config.toml
n_layer = 9
n_head = 4
n_kv_head = 4
positions = "rope"
rope_base = 3590.0
rope_fraction = 1.0
qk_norm = false
bias = "all"
init_std_o = 0.0
init_std_up = 0.063
grad_clip = 2.0
decay_fraction = 0.617
Each number is 128 + 32 x the weight over the matrix's rms, rounded and kept within 0 to 255. Layers, rows and columns count from 0.

# layer 2 MLP gate, 512x192, rms 0.457, rows 57-68, columns 0-191
[[108 101 170 135 100 109 151 166 125 114 176  74  91 120 133  87 168  73 135 143  85 145 173 126 143 133 119 135 110 176  86 166  79 177 124  91 120 140 110  93 152 124  75 135 137 185 183 116 119 109 143 189 132 170 157 185 163 139 109 150 104 151 119 188 168 116  83 120 148 138 149  89  93 145 136  98 121 148  89 109 114 153  78  82 140 109 122 124  68 128 211 178 176 151 110 162  95 212 115 132 202 187  96 134 138 136 163 169 139  97 125 129 126 106 153  92  97 145 131 114 129 167 150 132 233 179 171 152 128 140 212 132  96 119 176 155 130 176 101 148  91 131 114 139  86 121 102 119 127 125 145 132  44  94 116 101 115 140 188 130 111 179 100 177 184 112 180  65 144 138  92 149 167 140 108 150 186 114  86 160 177 140 151 199 165 143 149 137 116 118 109 133]
 [ 51  42  83  99 166 100 175  77 117  61  98 127 117 161 125 172  96 108 138 151 140 170 145 105 106  95 142 121 155 179 104 159 133 121  98 110 164  92  99 149 130 120 155 117 135 133 164  96 121 111 161 130  97 131 151 170 117 128 161 123 138 136 157 137 119 131 134 122  92 155  91 152 159  85 108  78 118 137  98 146  97 177  77  79 111 169  99 131 133 117 115 109 135 182 135 186 105 125 122 158  95 108 131 175 111 171 145 167  91 118 130 107 126 171  80  77  89 117 112 142 166  93 123 168  95 125 182 189 148 170  96 106  98 175 158 148 125  74 152 120  84 185  85 149  94 158 175 157 128 144 163 116 201 117 181 141 128 113 149 147 159 124 117 110 166 102 119 124  98 215  85 114 200 161 162  92 126 157  96  98 115  83  78 137 132 159 122  79 163 120 149 102]
 [108  63 116 113  70 138  89 107  92  62 161  91  82 110 129 132 109 173 158 126 111 148 151 157 124  89  62 100 196 140 135  99 117  60 154 165 102 180 128 111 122 108 163  86 147 183  82 112  95 165 105 119 124 183 104 157 102 120 131 106  92 145 154 141 115 127  84 103 154 105  99 125 135 129 167 159 106 169 176 105 129 107 162 218 145  57  96  93 113 151 198 150 159 142 118 143 132 114  92 137 154  82 113 103 123 203 142 150 104  92 155  88 124 175 115 140 109 131 126 161 119  56  78  72 105 158 115 131  96 196 131 159 136  96 135 130 120 170 146 143  96  65  97  94 117 171 132 102 140 175 118  77  98  78 139 180 143 166 119 137 111 141  96 105  65 130 124 146 113  48  94 146 137 116  97 149 104 151 129 102 117 143 112 163 108 125 106 160 157 106  74 136]
 [114 166  91 155 114  73 170 144 147  93 112  97 117 122 160 130  98 137 150 116 106 133 159  94 158 113 120  90  36 123 138 141 130 163  89 147 134 124 141 106 154 114  99 109 125  65 151 151  69 117 191 105 147  84 136 131 112 160  70  91 169 129 151 152 133 104 171 199 124 115 171 120 125  96  88 131 123 144 102 131  79 133  93 161 150 192  68 158  89 133 123 210 160 109 102 119 118 109  76 143 107 183 121 131 109 174 129 238 150  95 134  93 220 185  83 166 120 105 133 151  98 178 150 199 189 119 150 206 116 168 121 119  73 133 140 162 106  84 141  96 111 160 149  58 173 135 173 155  89 106 100 100 133 112 156 115 167 119 124  87 143 118 121 133 116 128  88 127 109 137 128 149 155  94 111 141 181 112 145  91 151 132 138 137 101 147  95  98 105 204 162  95]
 [153 163 161  97  91 110 150 146 162 136 130 151 124 163 108  86 151 147 101 176 105  96 147  99 117 115 103 116 181 121  86  78 110 107 121 120 165 156 147 118 102 177 144 119 136 131 157  79  94  82 138 147 173 114 108 106 171 131 151 115  84 146 224 157 123 196 103  66 139 114 127 167 133 130  93 172 167 168 148 132 137  79 135 160 186  90  82 114 113 138  77 180  99  84 102 110 121 135 137 123 108  96 165  83 167 108 109 156 134 164 127 173 152 150 127 200  50 162 100  47 174 123 165 112 103 161 129  97 131 134 146 131 164 167  85 101 159 173 111  97 133  84 183 149 158 110  77 109 179 152 108 175  91 150 151 144 171 188  85 112 180 102 156 147  91 154 103 207 108 134  94 136  89 129 138 115 155  77 126 146 100 131 135  83 151 162 135 148 103 157 113 141]
 [136 128 127  91 134 100 119 133  80 138 136  46  92  76 119 154  95 133  57 185 158 120 155  90 141 143  95  95 120 128 142 142 121 147  95 138  84 116 163 193 187 143 116 151 197 148 153 150  88 172 130 107 143 139 139 179 176 113 127 116 152 118 141 167 180 135 140 112 114 142 126 134  71 141 207 101  97 153  65 139 121 109 117 134 118  57  90 127 130  92 209 127 113 161 115  95 147 101 189  83 156 100 125 152  79  87 134 136 145 149 139 132 118  74  85 122 162 111 158 141 188 112 117 131 170 160 120  99 118 117  89  90 123 119  98  89 143 120 138 123 105 133 131 117 136  72 127  76 119 109 152 179 157 126  95 136 104 136 126 119 100 135 151 138 128 132 115 122 114 112 140 122 160 163 138 115 169  66 166 140  57 134 139 127 142  62 134 129 102 151 161 107]
 [159 141 124 106 106  93 208  80 103 142 161 161 110 161 177 112 151 142  93 124 129  88 150 119 108 133 111 139 172 162 152 116 111 138 126 136 127  99 162 164 105  96 138  77  85 148 158 118 112 154  66 139 164 194 139  94 124 146 142 121 210 110 147 140 145 158 110  84 126 145  81 131  85 144 111  83 102 143 152 205 106 144 110 101 135 100 187  78 174  99 186  88 138 101 180 104 139 131  94 140 162 114 149 103 159 146 133  64 157 137  96  84 112 115 148 158  93 106 138 143 125 110 145 149 150 152 129 155 154 177 174 176 209 138  89 152 144 170 146 132 142 146  71 124 142  95 161 153 199 155 145 166 196 212 159 127  97 182 150 113 135 146  57 105 125 117 100  91 165 115 197  54 193 118  80 199 130 152 147 135 126 149  85 190 137 166 176 140 160 120 102 148]
 [148 103 127  95 124 146 109  96 179  82 116 153 101 149  72 163 106  43 121 155  52 114  84  73 124 112 156 136 157 156 127 118 138 147 102 150 133 119 106 138 112 153  64 115 159 110 162 145  86 144 145 163  98  92 179 103  77 139 142 122  82  95  77 149 189 130 101 126 121 155  86 113 159 107  79  93 133 153 116 132 120  54 122 132  75 100 121 142 110 100 172 148 155 144  98  67  68 133 110 143 149 118  98  85 117 163 154  95  95 196  94 101 161 105  92 201 170 192 124 124  75  98 108 139 123 143 136 155  84 137 122 156 118 164  98 191 161 141  74 195 101 199 181 105 119 156 132 110 114 145 160 121 114 115 144 154 154  67 131 169 148  60 142 128  91 139 154  78 137 139 137 134  99 123 163 162 140 106 158 122 163 109 186 129 209 146 130 158 197 138 157 102]
 [113 114 141 149 149 111 132 137 176 140 147 140 142 104 123  59 135 128 140 107 163 143 131  69 162 149 153 148 113 149 124 150 126 147 121 104  90  93 112 100 162 137 116 103 162 182 122 145 137 129 144 103 136 112  93 135 163 171 115 204 102 159 134 148 143 111 125 106 142 134 144 152  79 170 137  99 114  77 131 143 179 116 192 141 122 123 112 116  82  83 162  74 100 136 117 145 105 145 144 133 113 130 135  73 135 129  89 116  91 120  81 149 137 140 106 133 118 131 107 133 100 127 178 149 136 105  86 105 163 189 111 101 124 158 125 137 131 166 108 142 121 157 180 159 175 117 136  89  98 180 117 114  96 136 154 190 125 177 126 154 105  83 132 162 173 115 149 125 126 100  95 143 113 105 132  53 109 147 115 120 102  70  99 118 118  85 119 118 172 144  71 143]
 [202 178 169 138 141 164 125 132 108 110 107 123 137 146  97 143 133  68 118 129 131 154 150 146 144 120 134 109 126 149  99 149 161  60  84 128  97 128 174 159 182 123 113 122 125 127 111 111 154 119 157  60 104 126 132 167 109 132 130 158  89 135 127 152 171 112  83 157 112  88 136 117 131 109 160 129 137 150  99 198 153 103  69  86 122 143 118 157  86 154 101 155 159 125 163 134 104 160 142  92 106 142  88 128  83 130 142  80 118 114 127  93 150 126 153 209 156 226 197  51 128  85 153 107 105 106 153 114 138 162 190 110 107 134 102  79 107  82 123 119 134 143 103 103 139 127 145 138 159 147 147 139 127 134 119 114 114  94 114 125 112  75 124  89  97  65 144  83 159 143 147 146  91 144 159 171 214 186 135  77 165 134 152  95 194 188  94 134 111  95 131 119]
 [153  98  85 140 170 135  78 104 146 127  98 110 146  70 180 127 122 171 113 209  69 108 133 154 123 106 106 104 140 124 135 123 177  99 127  85 165 160 123 105 131 119  85  90 114  68 119 103  96 107 128 117  80 128 105 135 143 176 175 181 171 184 118 139 135 110 138 115 130 210  52 151  57 163 149 120  73 141 131 116 121  94 106 105 155 168 168 131 123  54 156 111 147 109 121 102 175 141  73 103  86 111  70  87 124 133 207 150 128 149 108 149 116  70 159 149 130 153 130 127 197 145 103  48 129 157  92  94 154 109 158 106 135 103 124  88 105 137 135 133 119 144 134 143 137 129 123 110 127 132 144  93 223 111  97 130  87 180 137  80  63 138 163 142 145 110 121  91 128 108  67 142 180 177 180 166 179 120 103 162 156 132 132 169  70 101 162 138 105  96  30 132]
 [ 91 155 181 164 118 109 105  56 140 140 176 165 201 136 147 141 126  57  82 108  98 173 132 120 158 173 169 132  96 125 132 148 123 172 118  87  75 136 174 159 140 144  48 135 122 172 139 137 117 140 163 139 107 121 129 205 202 124 148 114 129  76 144 123 133  81  55 115  84  98 113 127 127 155  82 160 168  84  91 201  97 132 124 123 179 125 159 161  71 102 117 191 123  63 133 100 114 207  93 146  81 167 112 145 111 107 131  74 109 162 113 151 137 111 189 170 110 182 112 172 173 140  97 135 114 112 141 120 105 138  53 123 137  88 101 176  82 145 127 156  59 172  68 184 171  87 135 165 177 107 206 183 147 114  88 102 118 102 210 162 176 132  77  75 171  86 186 108 133 114  97 121 160  82 143 119 155 106 132 130 139  78 153 165 111 118 167 181 123 137 106 129]]
# layer 2 MLP up, 512x192, rms 0.467, rows 57-68, columns 0-191
[[116 102 126 180 128 154 131 160 166 187 161  90 116 143 143  64 123  70  99  89 170  78 118 180 122 194 121 119 175 172 139 143 152  97  63 100 158 180  95 143 171 102 188 150 136 188 123  60 140 106 146 119 122 105 120 152 148 150 164 181 148 143  67 170 150 162 186 187  78 159  88 112 158  97 117 179 111  93 138  85 123 101 141  62 115 111 159 164 112 177  97  41 131 209 127 126  87 133  93  97  70  88  89 135 147 107 134 142  86 137 148 147 153 123 123  14  70 132 107 113 119 158 130 141  90 157 145 104 152 157 115 109  60 157 174 132 163 198 127 168 133 139 144 130 164  88 149 163 156 146 141 171 143  96 170 115  92  95 145 128 131 186 114 118 149 117 146 139 101  59 116 111 120 111  68 108 161 118 118 128 122 140 177 171 123  88 116 155 154  90 144 152]
 [242 161 151 115 141 187  81 132 142 200 139 142 202 102 108  82 151 102 149 149 163 136 124 131  94 149 122 129 170 111 113 160 129 157 157 107 137 134 140 180 134 194 118 103 134 141  74 110 165 162  89 168  70 110 124  77 124  90 158 101 114  96 115 131 113 130 134  85 158 110 161  52  79 106 148 129  96  97 160 152 113 106 106 124 141 118 139  92 108 116 129  97 152 166  95 157 131 140 166 101 139 133  78 104 122 127  87 148 155  71 109  79 175 129 108 107 154 182 107 132 120 131 137 134 142 141 106 145 108  97 113 174 134 166  96 101 122 118  80 117 181 133 110 139 138 176  95 140  87 210  83 141 140  96 110 100 137 145 101  82 104 185 172 167 106 136 142  65 191 150 145 183  93 115  69 212 161  74  96 143 113 185 142 113 108 157  63 172 168 194 102 117]
 [113 175 174 175 139 135 104 118 184  36 125 166 143  95 130 104 146 107 130 165  98 114 135  85  82 104 152 157 173 153 131 112 159 118 137 132 138 151 152  99 167 149  83 136 181 139  98 152 155  79 126 126 138 148 162  40 193 126 107  47 162 149  82 147 143 168 114 131 162 116  89  44 103 154 113 107 178 172 140 142  74 163 114 120 151  91 126  89 128 122 119 142  64 157 171 140 194 153  98 115 161  66 120 107  69 158  90 149 122 182 151 156 169 147  97 112 103 112 137 143 112 222 130 129 135 107 157 115 123 196 149  87 152 128  97 152 105 122 180 159 157 129 128 151 129  86 112 149 131 119 142 111 159 131 117 127 149 155 171  62 142 161 100 110 152 115 151 105 104 135 133  98 139 133 143 112 140 157 156 168 114 122 111  99 171 102 119 109 119 127  93 118]
 [143 182 176 103 129 119 145 109  91 201 164 155 152 136 108  36 120 135  92 112 157 132 175 163 159 100 145 136 133 177 182 141 108  89 158  62  85  99 107 139 112 147 203 146 156 137 133 114 129 134 149 152  95  88 164  64 147 146 139 134 169 110 182 197 135 108  81 171 192  93 150 170 119 120  96 140 136 122 194 156  99  88 128 129 121 194 114 101 120 123 122  77 143 207 194 114  75  78  95 120  83 162 106 162 196 150 117 138 101  86 182 105 166 132 161 167 135  92  67 120 105 124 106 141  96 107 123 191 155  95 110 149 143 120 180 183 120 159  96 120  87 132 181 111 132 141 164 201 180 150 178  93  68 120 101 114 160  53 145 147 111  79 139  99  92  68 119  95 108  62 121 132 128 116 109 156 100 172  35 130 144  98 172 117  74 141 145 118 143  63 117  81]
 [134 124 133  98 153  96 101 106 135 157 104 124 131 120 132  88 106 120 108  86 150  88 167 138 146 121 145 124 158 100  86 141 176  92 115 136 167 173 146 121  71 156 198 119 123 156 130  88  98 139 111 164 117 130 101  76 156  97  53 147  48 189 176 155 125 109  91  70 138 112 162 112 119 110 144 134 163  87 129 141  87 117 102 195 150 120  79 100 118  99  90 161 138 108 126 140 150 138 168 158  91  84 161 124 130 163  94 132 172  78 125 142 155 182 148 149  92 100  91  61 166 132  99 186 184  91  73 145  73 159  93 129 137 135  96 117 178 182 148 115  96  88 151 120  88 139 101 101 171 147 106 127 110  99 144 174 108 117 187 125 121 140 124 120 124 146 102 173 120 169 128 127  98 147 130 182 158 116 138 132 120  49 110  75 175 130 151 124 168 165 100  96]
 [114 115 136 131 140 157 183  98 156 133  82 124 139 173 131 133  89  94 161  85 162 130 177  87 173 166 197  96 158 139 108  94 131 116 140 114 106 148 137 115 147 113 127 107 142 181 138 191 162  99 138  96 104 134 120 134  76 165 122 147  85 103 132 126 130 162 186  80 157 140 142 168 114 134 159 168 175 107 164 108 105 128 193 140 123 111  81 113 157 143 119  81 115 143 205  95  56 141 162 145 127 121 179 145 116 208 116 118  78  98 157 101 141 101 106 111  93  55 130 142 160 119 185 121 140 139 115 154 131 114 158 162 127  80  93 142 126 135 110 129 129 176 172 130 132 115 164 132 147 143 161 152 142 150  97  97 114 120 141 145  82 149 122 159 150 210 127 133 120 112 122  92 154 178 161 165 114 155 137 138 113 116 165  92 154  70 106  97 164 155 160 183]
 [ 58 144 141 167 136 192 143  65 164 184 172 134  89 102 102 123 137 109 130 150 104 105 106  98 150 125  74  92 116 145 113 128 139 108 150 102 118 159 157  72 139 128 110 128 154 120 102 109 122 157 114  59  97 111 125 108 159 127  94 154  73 127 145 136 118 127 118 101 140 123 182 134 140 118  93 121 143  39 122 110 163 154 180 179 134 131 118 182 144 126 131 150  81 132 103 187  88 104 122 127 205 136  94 133 125 115 110 135 144  84  54 167 107 103  63 115 152 103 123 140 145 140 101  73  77 128 113 107 163  73 141 146  98 137 178 119 145 140 113 163 118 111 166 188  85 140  81 173 104  78 117 132 158  96  87 137  96 102 194 157 132 142 194 145 102 117 156 155 176 149  76 114 146 128 156 117 208 108  95 157  85 152 167 117  73 133 172 105 112  78 195 147]
 [110 163  87  93 134 146 144 185  83 132 146 113 122 165 140  86 169 136 129 148 129  86  73 207 158 140  92 115  93 158 130 179 143 114 134 121 121 110 137 103 113 106  64 234 159 137 161 102 141  99  50 148 143 145 223 159 143 176 151 155  98 131 140 118 138  93 104 113 120 122 130 153 120 147 111  97 125 101 116 117 135 115 104 170  86 117  71  98 110  89 131 109 122 149 159 153 152 183 123  85 182  82 114  94  77 140 148 126 114 113  51 157 122  97 151 238 152 159 131 136 108 147 117 127  80 118  97 198 161 165 192 100 148 162  65  82 143  96 139 120 113 123 116  76  92 119 146  94 144 120  91 124 146  97 110  97 132 102  42 149 121  84 135 136  86 132 143 107 133  85 151 122 176 111 133 148 163  85 183 160 101 131 129 120  92  82 119 143 164 155 121  94]
 [148 110 165 125 142 126 162  92 169 136 155  87 165 102 147 100 135 143 171 170 147 159 126 110 119 174 104 141 144 132 117 141 112 143  78 114  95 171 131 132 137 143 137 137 164 120 106 152  84 101 148  59 115 147 122  98 113 137 102 122  83 167 132 123  94  84 159 111  94 120 164 150 113 135 142 107  74 131 146 135 158 153 113  96 145 123 165 109 107 104 130 103 140 118 154 138  88 107 163 147 140 117 150 106  94  55 137  95 108 136 136 151 123 107 147 156 143  99 124  97 100 174 109 169 110  94 116 122 140 139 176 126 127 184 139 161 148 129 107 146 135 144 182  99 145 117 119 108 179 115  87 141 112 202 149 159 137 110 153 164 109 133 178  96 103 119 145 155  86  67 124 120 117 131 154 109 134 131 111 134 146  92 149 111 138 105 106 180 123  94  82  74]
 [114 113 145 136 100 133 105  93 169 168 113 155 124 109 132 140 158 195 108 152 130  88 114  70 139 150 110 131 180  98  73 130 163 124 144 138 151 134 151 110 147 182  71  87 134 111 188 107 132 138 107 139 155 107  89 152 126 166  84 104 121 150 108 104 139 136 157 150 157 155 148 156  74  90 147 107 151  54 105  70 105 167 141 158 166 119 159 134 130 156 126 123 105  93 104 129 150 133 118 141 135 129 171 124 146 119 169 195 160  98 122 139 171 184 133 103 174  97 132 143  93 197 111 116 130  90  60 119 145  76  71 141 106 143 175 104 181 153  97  84  60  60 101 151 164  97 171 106 117 115 127 106 116 105 101  97 177 212 111  82 176 101 134 136  41 128 112 205  68 105 117 163 125  87  88 117 113 116 145 147 155 123 103 131 101  79 109  94 127 135  78 123]
 [120  76  88 154 175 148 122 118 104 152 168 122 126 110  88 114 109 149 183 194 108  93  68 145 120  98 159 208 139 107 145 168 135 108 135 101 135 144 145 136  95 127  83 126 110 122 129 160 140  86 132 103 151 166 122  69 121 189 116 118 169 137 146 156  64 174  98 116 131 121 134 159  64 183 184  87  77  77 139 117 170  88 174 140 102 156 135 169 141 122 103  88 147  35 183  96 102 102 106 147  96  69 130 160 167 132 121 160 113  90 111 172  98 128 104 169  65 143 121 142 119 180 104  79 158 235 153  94  83 133 102 120 203  95 110  98 173  70 125 146  73 110 138 160 151 140  84 110 103  88 195 109 229  97  71  83 137 189 157 147 171  90 118 187  58 147  99 133 136 168  38 119 182 144 140 152  88  79 180  87 108 144 116 104 107  93 130 124  88  94 114 172]
 [127 144 103  93 160 114 178 158 143  97 129 177 122  94 128  69 109 130 140 109 117 117 138 126 147 115 134 138 144 128 108  95 146  87 120 119 156 134 101 101 181 156 142  99  84  66 141 156 197  66 134 107 148 108 124 124  81 162  84 214 106 135  92 117 122 129 156 127 104 134 114 180 177 138 184 144  83 117 132 102 190  93 106 136 105 119 103 114 119 100  95 120 113 117 165 130  95  93 102  95 129 127 187  98 155 121 130 192 115  84 124 133  82 118 121 183 154  46 149 144 127  84 165  78 174 150  34 167 164  70 216 154 163 132  95  28 176  40 121 123 131  85 145 152 108 208 123 170  74 129 105 130 194 131 124 153 157 147  87  93  54 164 123 112 169 136 127 147  65  98 122 145 153 112 116 120 146 110 114 138 152 103 111 108 138 180 129 121 138 145  82 190]]
# layer 2 MLP down (transposed), 512x192, rms 0.264, rows 57-68, columns 0-191
[[127  96 155 140 128 197 172 112 117 119 173 138 113 110 101 148  66 183 117 154 136 163 132 111 159 129 122 167 171  71 203 117 183 139 166 109  94 209 147  97 150 132 112 149 117 182 114 120 119 111 131 101 132 118 150  80 103 148  77  63 155 182 205 139 107 133 108 106  70 138 156 155 136 255 141 149 144 114  94 181 163 114 121 157  87 185 184  80 148 143 103 134  59 138 139 108 190 126 147  90 153 141 191 155 135 140 130  99 130 142 120 110  96  77 110 157 116  96 187 106 157 156 110 125 117  83 104  99 101 129 108 139 174 116 159 112 125 133 164 146 202 130 141 130 104 182  80 146 113 167  92 146 128 170  70 158 150 160 111 167  91  74 125 120  64  30 194 127 149 102 165 126 122 147 102 154 125 135 119 154 125  88  99 159 122 152 208 153  86 156  83 192]
 [194 151 124 127 105 125 103  92  96 156 100 165 140 122  94 160  89 156  94 163 120  96 114  96 111 153 133  98  77  92 198 129 140 103 108 135 164 175 157 136 121 144 123 160 135  93  98 167  90  94  45  79 147  91  77 144 157 132 111  90  66  97  95 132 167 110 125 118 143 118 155 166 150 106  98 170  90 120  69 117 179 120 115 129 155 123 161  96 130 117  74 128 107  54 149 105 127 104 104 178 125 153 137 114 127 106 101 113 114 155 110 232 144 120 122 133 143  77  78 129 111 157 104 115 108 128  81 130  81 135 104 119 144 128  79 104 153  79 124  83 177  82 112  89  95 121  65  99 142 126 165 182 171 157 155  99 114  71 171 121 144 149  79 102  60 138 123 143 185 123 141 133 152  77  55 169 148  91  98  87  85 149 175  96  90 168 103 147 150 188 110  97]
 [194 111 141  94 168 113 116 129  88 196 101 132 123 130 153 167 134 148 128 110 146 128 125 170 148 119 105  51 132 166 102 195 164 150  76 112 170 124 168  96 149  82 143 146 126 123 137 110  90  37  99 124 131  89 101 171  68 153 147 162 128  83 118 138 120 118 130 205 113 168 131  89  88 186 117 186 160  84 130 140 129 166  86  70 119 142 118 144 116  99 139  94 137 101  97 110 105  55 124 140  87 168 120 136 111  76 107 134  91 135 161  56 106  96  85 120 172 126 113 132 101 123 115 102 127  86 137 125 128  97 165 137 113  85 149 151 124 122 122 118 154 157 163  65  59 127 138 109 140 113 155 210 189 180 151 145  88  86 151 199 113  97 133 154 118  99  72 133 195 138 186 208 156 173  99  94 136  97 115 141 151 125 127 177 129 128 130 165 104 132 142 132]
 [ 89 141  83 126 120 155 149 169 120 121 128 221 108 132 115 117 124 143 138  82 100  68 178  96 105 134 121  77 110 167 173 125  82 126 119 123 148 165  70 173 181 131 117  87 124 195 127 166  72 132 174 136 213  88 128 118 145 116 147 122 114 120  92 109  53 159  92 154  77 115 169 154 150 157  69 165 136 117 168 140 142  87 132  79 133 146  99 123 140 117  58 140  54 135  48 134 139  99  93  99 157 134 146 153 200 186 112 111  81 157 119  57 158  94 153 112 155 165 192  71 101  88 142 151 118  61 152 177 102 144 150 138  92 152 229 157 136 116  97  95  94 114 153  50  60 171  87 128  96 109  93 138 163 114 103 166 169 156 100 118 148 153 127 159 128 136 104  82 115 170 130 167 215 134 111 181 177  91 112  59 155 159 160  89  97 141  80 126 183 123 111 115]
 [133 146 148 201 132  87  96  90 131  78 142 151 152 124 115  94 115 132 143  92 144 135 125 187  83 194 115 145 134 101 109 113  99 104 117 122  93 119  91 163 160 133 123  90 147 113 136  85 161 118 192 112 176  92 154 110  83 137 100 136 132 103 130 174 129 162 153 198  70 108 160 189 135 132 131 110 145 127 109 135 170 137 131 154 206 186 167 128  80 155 122 166 143 104 181  71 141 120 207 127 160 142 117  90 126  53 124 142 108 177 118  89 154 101 127 137 127 162 143 143  86 128 195 113 122  77 162 123 179 128 126 123  92 131 162  85 118 182 125  94 113  99 115  97 172 104 124 117  74 199  83  70  93 127 150 159 113 158 100  94 123 124 133 198 140 124 117 133 114 188 126 107 100 141  98  70 157 139 197 113 141 153  77 123 149 107 113 121 126 116 152 133]
 [178 123 116 172 201 126  63 141 156 155  91 139 113 117 115  98 102 151  30 163 154 150 136 137 170 202 105 142 105 123 117 162 111 123 125 102 115 109  95 123 155 134 102 123 102 159 138 138 149 164 101 164 168 100 135 119 161 113  77 108 138 168 117  93 162 124 207 109 118 148 139 137 102 128 181 127  72 151 151 134 137 144 131 116  94 129  94 158 134 119 129  92 135 133 169 163 113  76 123 141 172  99  93 111 155 100  53 168 114  75 140 177 137 124 141 112  85 112 134 159 163  74 144 136 166 100 124 145  79 167 114  50 147 110 177 130  79 174 140  99 157 101 111 138  46 103 160 154  85 144 121 107 139 105 102 116  86  70  90 157 125 117 161  85 147 189 135 127 115 144  90 100 118 112 172 151  97  98 116 100 138 134 112 115 156 122 119 123 119 145 141 123]
 [108 140 122 167 139 170  93 143 166  95 138 104 131  76 130 148 136 113 206 146 168 108  80 124 137 118 176  60  97 105  71 150 137 103 109 139 150 135 122  98 136 132 130 167 138  86  79 119 112  53 100 129 137 112 154 136 107 128 141 162 186 121 139 196 144 107 167 165 131 117  92  91 150  39 152 159  80 159 107 120 138 151 145 127 138  97 115 206 135 128 128 214 142 179  66 128 100 117 110 137 101 124 115 142  67 168  80 185 121 143 204 163  81 125 109 101 129 131 119 119 178 148 124  96 119 127 109 144 161 114 101 127  64 117 154 170 182 142 117 101 102 168 155  79 114 136 130 106 147 132 111 109 146 127 178 142 124  33 145 144 104 140 149 179  33 178 147 156  83  82 120 111  81 122 156  99 136 109 133 120 149 122 145  95 100 129 117 151 176 119  93 142]
 [138 134 129 137 140 180  80 107 157 174 111  94 131 201 156 144  91 169 135 121 134 131 142 128 137 146 124 180 128 134 188 123 114 118 128 131 143 113 156 129 150 127 146 124  91 163 112 123 118 149 136  77 158 176  99 102 149 152  71  77 123 114  98 131 127  48 104  93 154 125 146 108 199 144 184 134 214 165  72 171 129 114 190 185 127 151 136 131 116 121 167 135 134  87  92  92 115 107 144 138 211 110  94 107 147  99 143 214 184 150 129 170 122 126 130  89 169  81 159  47  45 112 165 113 155 122 114  80 107  95 187  68 116 164 102 147 145 109 103 122 175 111 165 120 152 156 132 105 163 131  57 170 119  90 134 121  91 101 137 121 130 150 119 137  96  73 119 123  89 130  73 111 122 126 202 140 119 175 122 104 129 137  96 102 112 107 109 113 178 127 116 130]
 [110 136 147 130  87  81 103 159 192  99 155 111 189 106 105 120 143 119 141 155  97 134 134 163 107 100 159 143 127 124  88 119 144 116 113 110  99 156 106 168 105 115 101  70 137 201 109 109 132 151  90  66 135 119 185 139 171 148 164 118 157 158 151  85 103 104 142 118 169 124 175 128 107 144 126  93 121 134 143 143 109 132 173 129 135 114 161 117 127 107 167  57 157 139 162 124 102 104 176 165 179 125 129  83 171  80 154  93 150 129 171 112 177 122  68 143 136 175 104 112 157 104 161 205 112 120 158 123 144 124 171 173  87 124 155 122  86  97 113 128 168 139 123 147 217 184 180  94 133 124 117 123 109  80 156 153 128 119 120 135 161  92 154 109 136 110 135 143 148 110  67 112 184 142 131  95 133 134  94 159 167 137 163 118  88 112  97 136 176  71 122 132]
 [123  71  93 175 137 147  78  28 145  85 141 112 138 102 147  91 130 159 131 129 109  67  99 144 157  89 140 131 119 161 149  83 128 132 127 158 169 116 140 104 163 151 124 134 100 117 142  58  93 133 116 123 114  34  99 112 102 179  67 117 122 119 135  68  86 136 170 145 105 120 123 118 162 209 150 135 117 144 113 102 106 147 115 129 100 134 136  98  87  79 140 135 150 158 150 170 102 121  63 195  91 186 123 106  94  60 141 137 125 110 144 142 137 162  80 105  87 126  92 144 104 117 114 113 128 154  87 109 107 150 119 154 145  98 181  91 176  81 147  84  88 145 149 114 102 103 107 162 148 148 152  84  89 119 127  95 128 135 150 117  93 150 181 141 114 151 141 162 190  81 117  97 109 109  64 133  76  59 100 136 122 127  68 107 123  91 131 111 179 109 141 135]
 [214 102 137 112 114 191 107 119  85 204  73  73 104 142 148 165  92 142 145 135 118 132 146 109 110 109  98 121 105 118 139 106 119 116  94 178  95 155 111 133  90 146 124 157 148  81 158 118  78 139 107 124 129 139 193 136  59  39 141  73 148 137  93  79  81 157 143 113 133 122  79 138 144 104  98 147  82  96 139 182 214 136  97 130 128 103  86 118 168  61 125  73 219 114 165  67 144 132 146  81  73 102 138 139 116 133 185 104 157  53 164 146  83 149 144 143 119 128  76 201 206 110 150 123  81 145  86 111 185 114  56  96  68 144 176  98  96 152  90 159 152  94  95  92 133 138 176 127 165 100 122 112 111 127 135 200 101 127 112  68 162 114 109  93 133 139 123 156  61  46 166 165 153 116 184 169 164  62 104  96 120 126  68 122 130 117 111 130 117 172 121 118]
 [177 173 131 157 132 104 143 144 125 146  58 167 157 184  64 169 131  64 150  98 157 178 163 117 104 150 115 116 134 141 138 129  84 165 105 163 106 137  66 125 122 115 132 118 173 150 137 143 136 157 123  83 140 138  95 123 126 101 173 105 124  80 165 124 118 124  94 181 116  59 145 111 110   0 130 105  73 143  98 171  95 172 125  78 179 139 164 138  99 150 129 148  94 143 151 166  38 131 102 140 130 136 176  74 131 136 114 143 158 121 116 143 125 107 155 188 149  69 102  92 113 170 165 131  98  81  99 172 102 109 139 111 109 149 123 162  81 135 139 180 122 196 116 108 141 132 121 135 107 132  92 116 134 182  94  97  90 109 117 127 123 130 140 137 156  95 124 107 167  64  95 146 207  86 163  73 117 118 103  97 151 176 117 160 126  90 169 133 171 135  90 158]]